Part of a small language model's weights: 23 layers, a variant of SOAP for these matrices.
Each number is 50 + 10 x the weight over its row's rms, rounded and kept within 0 to 99. Layers, rows and columns count from 0. The size before them is the row's rms in percent of the matrix's.

# up: layer 9 MLP up, 512x128, rms 0.368, rows 339-351, columns 0-127
# down: layer 9 MLP down (transposed), 512x128, rms 0.355, rows 339-350, columns 0-127
up339 094:46 62 50 59 64 65 37 51 48 63 63 54 37 46 58 42 59 56 41 47 68 57 57 54 39 43 50 51 36 59 34 61 29 46 60 64 51 31 51 30 33 47 48 44 46 61 44 55 44 50 50 52 52 35 35 55 49 51 60 57 31 77 42 58 53 51 56 56 49 41 55 46 44 61 78 54 51 50 56 70 28 73 54 51 58 48 48 56 52 52 43 35 51 41 56 55 35 35 40 52 39 44 49 36 51 57 62 63 51 67 58 45 66 41 56 49 42 47 48 37 41 57 46 56 50 40 52 62
down339 098:38 52 36 48 54 55 42 61 61 79 40 31 51 40 42 56 45 44 48 56 41 51 58 27 36 33 38 41 65 41 40 51 55 44 52 55 36 34 51 41 41 57 47 40 42 48 43 56 38 51 60 44 34 42 56 41 36 54 57 53 53 62 49 55 63 48 65 54 57 70 70 58 52 59 44 52 42 38 62 70 39 37 32 59 49 43 43 63 44 58 43 48 51 44 45 48 36 62 50 63 40 51 46 39 36 43 41 64 28 46 64 48 63 52 49 60 55 46 46 63 50 64 62 60 43 55 58 50
up340 090:47 55 63 54 56 49 29 48 59 40 36 54 40 67 55 54 47 50 40 40 50 59 53 65 48 36 45 34 53 55 42 50 61 57 34 65 58 55 51 65 58 41 32 28 40 62 65 55 56 40 41 29 41 59 69 44 48 40 35 57 63 50 55 48 57 57 29 51 49 55 36 56 72 56 59 43 45 62 52 52 55 54 52 63 44 57 29 61 53 58 55 50 75 64 50 63 45 51 37 49 47 44 58 48 54 50 45 66 50 36 52 38 40 51 62 46 60 35 52 62 44 37 36 40 41 50 52 39
down340 096:41 51 43 61 40 63 51 55 47 56 48 54 74 46 66 42 37 46 45 49 46 59 54 45 64 53 46 40 52 51 61 28 50 25 43 48 44 52 45 38 36 53 54 42 47 50 43 49 45 59 48 56 36 42 64 39 45 60 47 52 59 49 42 58 46 49 57 56 54 41 45 38 63 47 45 49 51 61 32 56 40 41 52 51 51 32 29 48 44 15 65 53 43 27 45 41 57 43 41 62 49 45 52 58 71 44 46 49 54 51 63 41 59 34 40 38 47 43 69 64 38 34 61 40 47 31 59 50
up341 126:57 50 57 33 42 46 30 40 72 52 47 49 46 43 46 69 56 50 39 46 49 36 56 28 66 31 55 55 41 50 38 46 48 55 41 43 49 69 57 32 41 31 61 51 44 44 61 54 46 53 45 45 30 51 57 56 62 33 46 49 56 68 47 63 57 54 43 63 59 49 37 64 68 44 64 31 53 54 52 65 50 67 60 56 46 45 51 63 57 60 49 59 40 37 51 62 41 52 62 42 41 41 41 54 45 57 56 48 50 54 83 48 54 64 47 59 49 46 45 47 53 54 32 45 46 48 51 58
down341 125:59 55 36 46 54 31 58 37 52 54 41 61 51 50 39 37 46 34 41 55 61 47 52 66 55 63 65 51 61 50 77 47 42 50 52 44 40 55 51 63 66 29 39 68 57 48 41 37 39 37 60 51 49 41 42 37 47 63 52 58 59 46 59 57 48 54 49 48 37 51 52 45 29 49 32 62 42 27 44 56 34 34 60 58 50 62 77 48 48 53 52 33 64 45 62 46 51 59 36 61 57 54 49 49 40 52 27 51 64 46 60 57 47 42 58 43 62 55 58 35 42 51 55 61 45 52 48 54
up342 098:33 49 70 46 44 62 34 34 44 39 64 60 54 49 49 50 67 52 58 52 56 46 58 53 61 48 47 66 50 37 51 46 45 56 60 50 55 44 50 50 54 39 49 35 54 43 60 41 48 41 65 59 54 52 39 39 58 45 59 49 43 52 45 36 42 38 57 60 47 43 66 59 57 52 54 33 34 30 28 45 59 51 50 53 41 66 33 51 35 42 54 59 50 44 41 27 68 42 54 54 58 68 46 48 53 68 56 42 51 25 60 46 54 64 34 52 70 74 53 41 68 45 50 48 44 51 45 52
down342 096:67 55 50 37 46 45 40 45 51 53 38 69 58 42 52 36 43 31 34 50 45 56 43 51 48 54 39 35 53 45 31 29 37 40 49 54 54 41 37 44 57 42 50 46 63 56 50 48 40 66 45 65 50 40 60 62 66 53 39 67 39 59 62 58 60 54 58 50 42 40 42 58 46 39 35 69 54 33 55 51 60 27 44 47 52 35 48 31 73 49 65 55 56 61 53 53 49 38 37 65 42 47 53 60 42 40 44 68 65 43 51 52 47 49 67 49 64 51 61 49 53 67 52 47 54 47 60 43
up343 096:59 73 50 51 65 43 47 31 58 39 48 61 45 50 48 55 35 55 37 62 61 56 52 74 37 56 28 45 39 45 56 61 44 50 48 56 50 52 34 51 54 46 53 55 55 58 39 55 56 64 56 41 57 66 45 45 54 47 48 54 52 50 41 57 54 44 39 39 54 50 33 54 66 51 50 51 65 41 49 37 51 33 62 51 58 52 42 43 39 49 66 37 48 40 48 40 60 39 62 47 39 49 43 32 46 51 52 55 74 38 64 61 44 40 32 41 77 52 45 30 56 36 57 31 56 58 39 58
down343 092:47 46 52 58 44 57 60 48 50 65 61 38 59 62 54 62 55 59 51 20 37 58 57 30 67 48 51 48 46 46 60 47 49 48 50 62 56 43 68 67 59 58 50 26 48 37 58 28 56 43 39 65 49 44 61 45 42 37 66 51 51 42 62 36 55 51 60 45 55 54 53 40 45 50 42 57 54 55 59 49 47 62 55 47 67 45 57 60 48 34 41 63 53 65 45 65 38 50 41 41 53 60 62 50 47 44 50 36 52 64 41 42 58 65 36 38 28 47 47 71 45 62 47 70 58 53 41 51
up344 095:52 47 76 59 69 51 54 64 59 42 54 37 45 43 58 48 41 45 58 64 52 49 38 61 67 44 57 54 56 47 58 63 62 68 47 50 41 64 55 41 47 46 44 61 42 63 41 45 46 44 60 48 53 66 53 41 48 59 50 29 28 33 56 51 44 55 42 51 44 46 62 31 45 23 57 51 45 47 52 53 56 59 56 47 46 41 35 49 53 62 53 29 49 46 73 31 56 58 26 36 60 48 55 61 51 44 36 53 61 63 63 48 50 36 41 60 53 71 47 53 55 47 57 53 47 46 37 53
down344 107:45 55 54 49 47 65 51 42 41 48 43 49 50 44 48 62 41 55 50 29 28 48 40 35 43 38 49 59 55 73 45 56 36 47 38 53 44 41 39 77 62 45 51 45 53 53 54 42 61 54 56 58 40 40 57 39 47 53 58 44 45 37 29 48 61 55 43 39 50 48 67 44 64 50 58 50 50 72 41 50 43 53 56 62 68 65 43 45 50 24 45 58 50 47 64 51 57 47 48 47 52 70 43 55 57 58 43 44 54 69 51 58 47 38 35 51 52 57 53 45 82 48 51 74 57 37 46 43
up345 107:52 46 30 50 38 49 59 67 56 51 50 45 77 51 39 71 48 49 56 51 57 40 63 55 71 62 60 54 49 52 50 49 46 60 44 48 36 45 49 41 66 39 41 44 30 45 56 45 44 43 57 60 60 48 55 34 68 46 71 52 32 43 49 54 55 43 63 49 61 47 50 48 71 43 55 54 56 41 64 44 48 35 44 71 51 55 47 41 43 31 53 48 44 41 46 53 60 59 35 63 47 44 56 67 55 55 41 66 24 44 49 39 60 43 67 63 53 51 35 53 57 57 51 59 38 36 45 49
down345 090:35 54 54 54 68 42 62 46 58 57 56 56 48 57 67 38 50 51 47 59 40 35 56 32 46 40 41 43 29 50 58 62 60 43 51 46 51 39 58 60 58 39 51 43 57 47 46 50 59 52 51 28 52 51 62 35 38 43 44 60 51 52 46 37 45 58 35 60 53 59 51 34 35 61 52 58 45 58 46 53 55 61 42 27 55 67 48 32 74 67 47 47 64 61 43 59 36 60 52 31 53 52 55 46 53 38 50 35 46 49 50 61 46 50 38 38 47 54 66 41 78 54 53 57 46 51 51 75
up346 104:39 50 51 46 35 50 37 48 46 65 43 37 41 53 44 39 42 62 37 47 40 51 61 53 75 52 59 46 43 65 45 60 50 64 46 58 27 50 73 53 62 61 54 44 48 53 44 38 38 53 54 55 32 35 46 53 41 51 63 07 49 50 42 46 54 59 56 32 42 34 42 42 56 34 61 57 59 54 51 50 40 47 57 61 59 41 49 59 46 51 58 63 42 51 59 52 57 64 58 47 48 51 41 51 51 48 46 45 55 44 40 53 31 63 40 63 49 51 73 37 61 56 55 61 52 45 37 47
down346 100:56 39 56 42 52 49 61 46 47 33 52 53 50 39 63 51 28 43 56 48 47 57 39 43 41 64 49 54 62 42 49 51 72 44 48 49 69 48 66 61 32 39 53 57 49 48 45 64 49 48 49 45 58 50 70 45 26 52 40 65 53 44 45 40 78 48 46 55 54 64 49 53 39 69 42 44 64 54 46 43 57 36 54 46 54 47 56 49 70 56 42 47 34 34 37 50 34 63 46 47 27 42 43 43 39 39 32 54 51 53 59 73 41 50 51 39 51 50 46 58 53 52 38 58 45 42 62 31
up347 094:59 66 62 55 58 56 37 42 57 44 30 63 23 68 55 50 39 63 52 58 59 68 46 38 55 46 40 37 51 34 30 55 54 53 46 27 50 47 52 57 30 38 47 36 58 45 40 54 58 61 53 56 39 54 41 46 59 46 62 44 51 66 50 50 51 50 63 53 47 51 46 47 24 47 57 77 40 47 50 42 49 41 46 44 67 67 47 49 58 47 56 58 43 53 61 38 63 42 63 52 27 52 51 62 44 41 57 46 51 62 41 40 60 41 58 47 53 62 47 35 52 47 56 40 45 48 47 34
down347 090:47 51 49 50 53 60 59 46 49 40 69 47 63 41 30 55 46 48 39 32 35 26 50 54 30 48 50 69 51 61 59 53 52 44 57 68 56 45 44 40 54 58 60 51 51 48 68 59 39 41 44 48 59 61 46 41 41 45 53 63 42 34 32 55 60 54 54 52 46 42 38 35 48 44 49 39 63 43 32 50 54 45 70 51 40 42 51 47 50 69 63 43 60 55 28 43 43 55 45 46 62 37 36 57 44 54 40 50 46 59 58 43 49 33 33 47 37 56 53 39 64 74 42 51 52 51 61 26
up348 089:48 49 47 71 66 57 43 50 49 38 61 57 46 30 65 53 50 56 59 55 49 56 39 49 44 38 43 24 59 56 51 58 44 53 39 60 41 54 43 36 37 70 52 56 45 45 39 57 55 39 49 53 66 63 62 42 44 53 50 57 59 46 34 43 49 46 49 60 57 37 50 36 62 35 42 52 53 54 40 59 50 59 49 59 34 64 54 43 49 53 54 27 38 68 55 67 53 45 60 59 49 56 65 45 58 44 60 38 45 46 35 44 49 31 63 59 45 75 77 55 52 51 58 32 56 49 53 51
down348 095:47 33 46 57 52 51 52 65 57 44 45 55 35 54 51 58 51 39 49 57 47 50 64 53 53 51 51 39 59 54 56 54 46 53 53 48 56 61 47 44 53 70 47 46 51 52 46 48 50 67 48 44 58 65 71 37 65 17 43 60 28 50 55 41 37 46 48 50 61 41 43 50 54 39 54 49 42 61 34 74 56 64 46 54 57 68 53 47 43 66 67 43 69 52 45 49 53 46 57 46 44 35 55 46 46 50 53 42 38 63 34 70 25 43 45 48 54 58 54 39 39 53 40 53 29 37 35 34
up349 097:61 52 51 58 45 72 47 48 54 53 48 53 49 42 49 50 34 56 57 56 62 52 58 41 44 51 46 53 53 52 53 41 52 48 46 45 20 52 51 51 64 55 65 63 36 46 45 52 26 58 46 55 45 48 45 51 39 39 70 39 51 47 54 51 35 67 37 46 37 60 55 53 46 54 53 42 34 29 59 58 60 51 42 34 45 50 69 67 55 38 50 54 42 51 53 40 37 58 53 58 39 53 38 32 65 36 40 46 45 35 55 48 39 37 82 57 35 63 37 36 42 45 57 45 52 41 48 68
down349 098:77 49 59 55 56 41 61 45 28 50 59 45 45 53 38 56 55 35 53 64 51 62 64 67 45 60 43 49 50 53 48 38 54 43 59 47 71 38 52 44 51 43 41 41 45 56 53 68 56 58 59 66 55 54 52 54 57 51 58 60 41 54 53 73 53 45 43 42 53 28 32 70 50 47 72 71 54 46 29 55 55 44 52 50 50 52 35 66 43 65 46 45 55 38 56 36 50 57 35 48 37 63 42 50 54 47 54 49 59 28 46 55 56 65 48 44 55 64 44 44 51 39 33 61 40 51 44 59
up350 103:60 17 63 60 60 42 44 51 66 43 58 49 78 54 37 45 45 50 43 63 50 60 43 37 58 34 47 55 57 49 59 48 43 47 49 39 57 61 51 59 49 60 50 58 53 38 57 54 56 45 50 48 67 42 67 52 76 56 58 67 46 64 43 61 58 58 59 37 53 43 52 45 35 55 53 57 51 69 48 44 34 53 46 56 43 44 40 59 37 43 53 59 42 30 36 58 44 55 62 54 57 49 55 57 38 44 52 51 58 47 44 49 67 44 22 44 58 54 65 36 55 46 60 51 66 49 37 40
down350 091:54 40 54 47 58 53 52 53 23 75 67 46 63 47 54 58 59 44 68 47 34 47 55 70 64 68 44 30 56 61 41 45 48 51 57 62 53 27 49 61 58 42 63 46 64 46 59 53 43 56 55 48 49 54 36 46 37 44 47 35 55 58 45 59 60 57 59 55 63 58 45 47 39 47 28 49 63 53 30 59 44 46 44 59 68 63 33 53 53 61 50 48 52 62 54 52 46 53 52 73 46 45 29 44 40 64 40 41 43 43 42 57 53 63 34 52 57 37 45 41 51 51 46 54 58 54 39 51
up351 103:66 50 47 49 47 54 59 43 48 42 55 54 62 65 37 39 56 55 61 45 49 52 58 61 38 46 60 44 58 55 50 61 50 62 35 53 43 62 58 53 48 61 39 62 59 31 43 55 40 61 43 48 48 47 53 55 54 40 62 48 48 60 46 54 25 41 48 34 32 67 40 47 59 34 43 67 52 59 53 38 46 48 47 55 50 56 41 48 42 54 57 47 41 33 38 66 48 57 52 43 85 76 65 32 53 63 56 42 45 50 48 41 46 51 47 63 62 65 36 70 47 29 40 53 51 50 54 58